python train.py --head_dim=32 --norm="layernorm" --norm_place="pre" --norm_eps=1e-06 --rope_theta=10000.0 --rope_fraction=1.0 --tie_word_embeddings=false --lr_mult_o=1.41 --beta1=0.95 --lr_head=0.0112 --max_grad_norm=1.0 --batch_tokens=[16384, 32768, 65536] --max_seq_len=1024
Each number is 500 + 50 x the weight over its row's rms, rounded and kept within 0 to 999. Layers, rows and columns count from 0. Numbers have three digits each. The size before them is the row's rms in percent of the matrix's.

# down: layer 11 MLP down (transposed), 576x96, rms 0.183, rows 88-171, columns 0-31
# up: layer 11 MLP up, 576x96, rms 0.184, rows 89-172, columns 0-31
down88 104:489415506470545621456474500499453476501479495582491516541521488476518542358517483478400600540542
up89 103:403525458447539500465496584558476602441594502465452408546489498470540510566401502483522510494506
down89 102:512551479470510533498441536523500504494616522528508503527458437469386578540671568502500506462527
up90 100:492587467489535544511436430571476517566498492466513470537623428471510487478503486515529374479500
down90 105:547482449487581451502582525550503486478516529477485539522490469458520618530544527507507475484501
up91 100:519421518498462499443499443512555452482469422428568544542491553503516509539396498506511518455550
down91 098:441582473487504504525572397509540517543528490445546549496499620471464471442529489459561482588520
up92 096:549572559477555465503551564508441518500454507468558558440481506541485457554458421556503406515506
down92 102:503556465516521482572490492554542548501474438475554487465392565490551480514421550460489492527534
up93 102:489551560536419522559458556557515488564507454505593450534376544563408614432485528479503460533522
down93 110:512449573488478507554521464439460466574389540538433490509648514526517485514477464483487457437474
up94 102:496449450452411498531458456523494467427578519538497545498481485531486501558478618494412488551474
down94 091:572482533497574445547486599501455486472485436451458453512521429498533442522525404558359504476553
up95 105:500555510514500502481385494532486495547392517489396482484500495522521383496556592636480430577513
down95 099:423460462504519554495493549559561477594558578461413488484502472548629510455425595546544553491608
up96 097:375510547447486497491501451537509476569558570466548460527552562477576520502499395435516537490467
down96 082:606494457633590410431513515495447495444421502514474522503517483538474569510531468381511503473516
up97 103:545487447424500542523447487471441482555488559493496538512396566566511448574543578457500495480495
down97 098:497409525456557411476570466542506457506541534452491428424520444553485450570521463464492610472452
up98 089:510501398512488416614507451451544571461433577586513491541544556601514505488484475526414532510510
down98 094:388544567461464540476555434486597477546539460454562488399565464487483490471567503476572531520537
up99 109:517522470586462585538407493567452561555442453550498575499540473577543486586563533520483515457436
down99 098:517524473445551485439594523476518487404565483446493448488479423489534515457529508428425511512602
up100 087:515531458529539559495463525575563478487500526551491424434508447483462436519500559519436558474503
down100 094:517627410592597533523525612462479532434569467523506472501499526491517521457449551420519521568476
up101 108:509422504540516507539472520500533526529470484440502532447557470537560509599444528443542518470454
down101 110:570608415462451543460412445513507440605427527491453442548487402443559422440540511546453489548518
up102 101:512461556545485410432451451453476483494444445553603448458386546574509454494485626568506490556545
down102 104:446533509481477429446520533497488469512572546465523457485508446531454466530452523496486518623548
up103 106:480458508499430518576447527535598475493490446489545579518456480497470556496459553496573458441458
down103 104:606577459518512487502534528521558511460448511638424584559485503443519574495455497454540523518436
up104 096:504489458659534483420444527456497504490571584425506471517486610524545528499537436474533489503463
down104 100:554522478532489451475411526516649562565473560513542535502589522585570502500550570462548476482486
up105 102:545504452546478480549444553525475526504494503543540459370526568590463552513393551492500359474560
down105 101:521555482582442532473606440595485457488495517490518558502526572504509550539471491458493545549451
up106 103:518538543522492476572501403574556412599422485508508521534457412478499477559408592504501552542505
down106 101:502461540511435483530522432427372453464491480373443491536537577542481495598594479545482444484451
up107 099:461525509449553507494532495609484479524518509451567481531551473437460470495533570534624502524494
down107 102:579499492544442541420454466458456532528498447520449511475488529608518473442493449418471432473458
up108 081:411423410592426459469452542485521492553480583476526451455492508502513512633458466445496495573491
down108 089:529537509500461562535435458503474583479528494487543458459473515477506537529535477475467528520425
up109 105:520555571448433507510496497426531498421520485480526529578567469525553461521525473560581509558546
down109 115:501439427491573507476487527479464477582474462557471483419440477535651529491430469441474457451472
up110 104:519515475466520391561448491467459455552448481531512506442535498506527575568475536421404533578407
down110 100:495574446559495506510558535419483510468478500529468511472517582467604445504485467552520537511496
up111 110:396505597567489518506509490584579491559426585476523554578546457533524465471404512418489474518501
down111 101:487531353512496504548469507579569476474442491478474435553463523523502521518580588391534427499492
up112 095:485557506495481499443409551446485532523498489432528498646501515508484492492455643413424472497607
down112 087:560533487525459480499463489518453441518543546490444491512510566444531528472481498530593516564494
up113 091:509593556581549488516558511542389573458529578529483573557509500447478489505520533568552464519476
down113 101:526479460540462453497577475504443522506441538514517489547545511385421526540478421525433486503523
up114 109:502432474493445439492489596502479580573464538437473481423507531555602491451473602462498441481481
down114 112:528425567425588603486527481436433534475538486423570386500469461493554542388481534457502487483518
up115 097:525470539510463484468480431551443514561445478422519556497444517479594450429478502526600530453502
down115 096:508548556405452591504506539545542425511482504517554453533444524474507506490505476417493448517527
up116 111:475406470557459539522554506501535518559455519482498506496459508478463497516506521572469492438515
down116 103:471443541516426475514477509508480453474520576482528428513508446535401512543550528460602537537409
up117 092:403510535486450488504578592486452501470605430449486448533506529632524477448469465504413568498624
down117 087:471542590509456423507669432529494559413497521492515495502470444502465466658466511510456517516436
up118 089:417584500527465518480434493470500492511415586502602441431592515485545491487441539590513478564451
down118 088:514499466532531432441512615474539519423522448601408506534403521571477444495483561541490493525496
up119 105:426555518463479480498469513475569535543521481517538493481502444561511461563487454469465548535410
down119 100:512511552531530434488472497434530514407475515568504485529416494530484567497470477446561502448441
up120 092:553518436485480509520469504380484511515418452453655544543453518551503587447582522496500464487491
down120 084:492494479540482479438421486463506545512398504519467563505500494452509574531461499533494549590515
up121 105:560535460520466500525510506519556597503471588461464506508455531414427488427510466448451478504533
down121 089:578595555479439518493463497444523479421521473490509541591489425461515571495562532548500487497546
up122 093:544519482500474513482433473483391542439403478528556502516511480530516476517525455401460458477520
down122 088:449518592459433450529512476441552506570515524525555417484497478553530496523496576516533550613499
up123 106:564491517385511449547493482495533551440453604464540492570453491564458410527500542497489462500507
down123 107:459514572478498500506565418551462523601438466491421525474545472469462488523521403496515476386530
up124 099:589442488559477483567421479504463538565516459521583537455445562482501431479556528509603517450532
down124 102:564489414523511534396488465487555420519528401506434483529515438565418499539446498567575522529405
up125 097:509476508525515540536414509533541467516496428525459460546486453423513534485612493472600499493511
down125 106:484407482397427568479550543484458445445498541545664544448495447561546522545454506437423590537548
up126 096:421543482520502451501549447565533495517530534525550479582557579443482412534578503520506492451517
down126 087:534457518570552497541419482549458581513482516499510541560502461467540521571391471531486434522478
up127 108:474528422498428440588408434541510547494477474452520453502590456572532561498519508485475525476531
down127 107:468565544481449418445526505478573622401540568519501502470510458466547429414490563463497520479483
up128 095:455502544491500462424494426448513507567425473453517522470487548550553506422481547549580440524501
down128 093:474522577484589574424463522444434453456481452521450389431452457509561463474481486562422485371562
up129 099:484558522582467594402562525496608557578619519462489525534508479556542510545529501515530474431448
down129 111:561471508457513435395502463517475423523484581444540506486485492489448541513484490502584472521559
up130 108:535535575464451454498437472509538602436466562496502439536462369567473386497552510502453421506394
down130 113:451507518481462453554515507623512531585530422530493525504480418466509475572482501477515528467594
up131 096:441468561535475454502509500630457566462509560493474531460603480550409446524476535476533418555466
down131 096:450471397460505458544353545509482589524459448531523446462477579471618477451483474460397490488538
up132 095:522556576487487502571595507469427500465486520521514469498557512607465528640492469427491529569541
down132 095:563563507456425487485456490527397493487515513481529532420565516462482507442519670456505547530515
up133 102:541512585423457363539490556578479522520503488513534515529457443452465425521517442477486507420409
down133 091:509420490460495421508506445495556511504561545514569543494539460516542509495444556506458439537503
up134 089:450478422541414514470518531560497550483465523523451499527501542515519542512498473533462502528489
down134 087:461584358567502484419534570519544473448431523477538549523516497449516575556462597406496468510494
up135 104:449497478464408477406420550529519527469461502435608501506445471478457487444526556500550551610545
down135 106:529424431531469603536536424620492561491519533621504547509460543460441513587515451591530469492496
up136 104:511563508494527447527411437356517525436420470439446531551437498547538482475380523533519470594548
down136 096:497564588428437514489427444460494472475516559554580554629484595451489493530556525503563513558452
up137 105:448547501525502584522470583533592462534553453493431435519439478503458497544409537470552468486537
down137 100:440552460488491515470508476511477392492527374522490469448519539531538571482529456533499486417601
up138 093:447419473528515425378511563533546502488595590496607521461448476531585507488556536471465451528640
down138 093:533528569524515538462522476470448513461506396517450381547453574537546487487494549512546458402508
up139 102:513521490410483573514490472446491455486537387517504410478547520488530485508549506480553514566506
down139 097:462528421439485526477391445515539474546541549604565440544453490485528462521432531495517505432578
up140 113:484555440568477545529559504616423469453556597496552486469498535495538411491545563567458509511438
down140 102:558501533513491504493432538460471441449550538522511583610561483560490501546537472495528539525446
up141 101:500567496493435484565548443590611553414488489453552532434544482525439478473493495495489495428501
down141 107:549503572487521554579491481465481452528565486464438433532460508480509621512527503483538436440508
up142 100:549607486469551553525467508388500542524512526441391451481482535534486479530472485553468408462566
down142 103:467355453532431505449550539468519511465508501576489495512514528588479516468527517424513520546431
up143 103:464391492504535547553437503388525465500453430512455588460464495540518458538542491500508460609470
down143 098:476614565412482538516495563445538558500532470489536499549494489485569573444487560489492489518449
up144 106:470480482454517586500413489534500475482434545409540458551546502473410478515504470564468559446413
down144 110:422388523523428529505571418473545502463502340531458511501510497511483485501482471591538445524549
up145 107:531513488564420559585462509477522492467431579432521513488528414462497401449505574528514486603416
down145 114:505474525488539609512545506468550597509552421516555474510539523468571483532528453533486523517563
up146 097:526490466560481593603508424429474499546526521495555502532514514567502439579472459393515570501596
down146 104:530590533578552447580389548564471449423492466429464524499503460521512472555507531561556451552520
up147 104:415538508498585502494395571488468489367452527599484546428479589425454531539449478483512451540476
down147 098:560481562532419458477469517486500501486424537517475474502458457585573449565513578560498453477511
up148 094:530564523528473506499470566512608463459504485557459477529585591459526482507419486428554466528508
down148 097:468431481474597466472545520515570529450434438554483444538465555443579519409477452356537539486530
up149 102:462433528455576482583486536548517697461484481516542542520553471473467544522443533504489445451487
down149 108:580420497463466528449464443565481598591457456577465412493517444554510497540516544472542521477469
up150 097:444578451453469445490533493554484613477473550556475475569561465528462565516487551500467374525572
down150 096:428497462500400480525447532432488536411499448479484566519476531434557440537564508525498513489523
up151 107:429544477498445469528556502528491586482554492502518516550391394469557525501555527476545503477470
down151 104:400481468504580548513569464507635534514563538493455562507457504455485490556508488527493466460528
up152 093:546446436460503515467579489471479511560511586572534453549548429544431317521507426559524531508516
down152 093:545525518566522448496477477511465482489545522479414483463501534523580481397414478475448420523479
up153 106:532498486514434477544521529464473448404524507546476518475481413440563464506509546534520513552439
down153 104:539548504538452567568483448475477618563483507511529503539580571496482470448459460514531493459510
up154 103:420517553402538576581560459473478513510469482504502482444584488500454455559492530553489443460534
down154 093:395587538467476555478475548428611381573514491445467511498398471529464440545433507475524536520538
up155 102:487516560524513549496385503539539446455343446386514467546588447564553459528594527429434610459491
down155 101:464523513564571512518494447428503468513490518492565510487452536491487502459512480539574541526437
up156 093:524440495582480485447446526426477577528558531513494556378586516529518405490549544418541447576461
down156 096:479487481551660456566493504456528459519524434467474464504527530548491467418558522551491553417550
up157 106:492465485502485496529499461597470571436532464471483493476439454500323523619532538497474437457498
down157 104:560468493501551540433426570528449537484541507445460536472496543470416505496402480448441607489508
up158 093:521489566631444471615438495515545509499528481494559434477515492487512464496550418516557578477489
down158 111:540371537473513465448558527520499496470578480478473557541535481419523528524558495564422461541440
up159 093:590535608548422462503445443506470558561384372487486444558387507570592503458533536574515501506411
down159 094:580438502519428484499473523542482471410518514464396506459571448507479537543332499455502516537518
up160 113:572551453512504495486556445548671513467489463481519606524467431467506424504462544486569556498419
down160 110:528482533503603550498499546544470556441532498478618460541527575429444479480514496561569541541491
up161 101:627509521501558536457424541594458528425430560546582460563558493509577507456562483604416404515485
down161 103:405443480486357510460569467502486459506520491491493546426493525569499504567470481537533544495451
up162 102:490565506570499536491454521577554514562444510547513454555488544520452420559507535464581518558542
down162 103:503488528514377490596465440507491522472495434571565495517440498529469483425466447444495452549598
up163 098:437569568508528510470398565470397577577454485553599576570436427530423485518470524573547546510514
down163 094:610492546469480422561578449515467432543517479500473490568592587483546481485477458454507544489441
up164 100:485475502528501435525572532520492469552502445529567553554523492529488551534486548567525387463490
down164 100:458537450443588567489542527543470435588478458520446491544548527594428581520464500387526508486476
up165 099:422611528427508625481461436536586524482482566492479469454518491467517465524410563479514520524466
down165 092:505469467361456528600577447525532566580419481548467461513460570559425526574507527510440532494501
up166 102:511487607600404462496549551427571539602477443551544527471559469486541542424522437497534563567533
down166 107:508633471392497525522534462519466553437458483464500509417585514523494477525539494492487478521423
up167 105:505448475531540478435540487557519543475441499522480501519445504534412462532554604525439474507563
down167 101:484415444497475490407439518527501498511519524525474518562483515507499479461497571479527462429414
up168 117:519525529536490526455487478486502466424561534430575442448460461478540440425617544601509426481456
down168 114:553438520515538523504488518547364502403439440434435502419546471518555548459483516523491515336493
up169 101:552489450536467476524434495502578505514480473511493486547474503388347588482512444500512552500444
down169 103:498477441582496538550433553476541426519543513464538430654492465412547506503377474485443501460548
up170 107:522456355470504480518556486496473576400466489513477487437456488496428570553603533463500505530581
down170 113:596474441491478559449485517494465522550554555517479527533487518518452495449426386482394454421549
up171 104:540546636532480491537509407557430509520526585357547477482559503508525395437546509524510543604604
down171 110:457387398596504489529514537506538464553448449525473457530459466472533548526464419386513500481423
up172 090:446542525517466469469456552529517381516626491521516478481457391499476488580449521493419460500502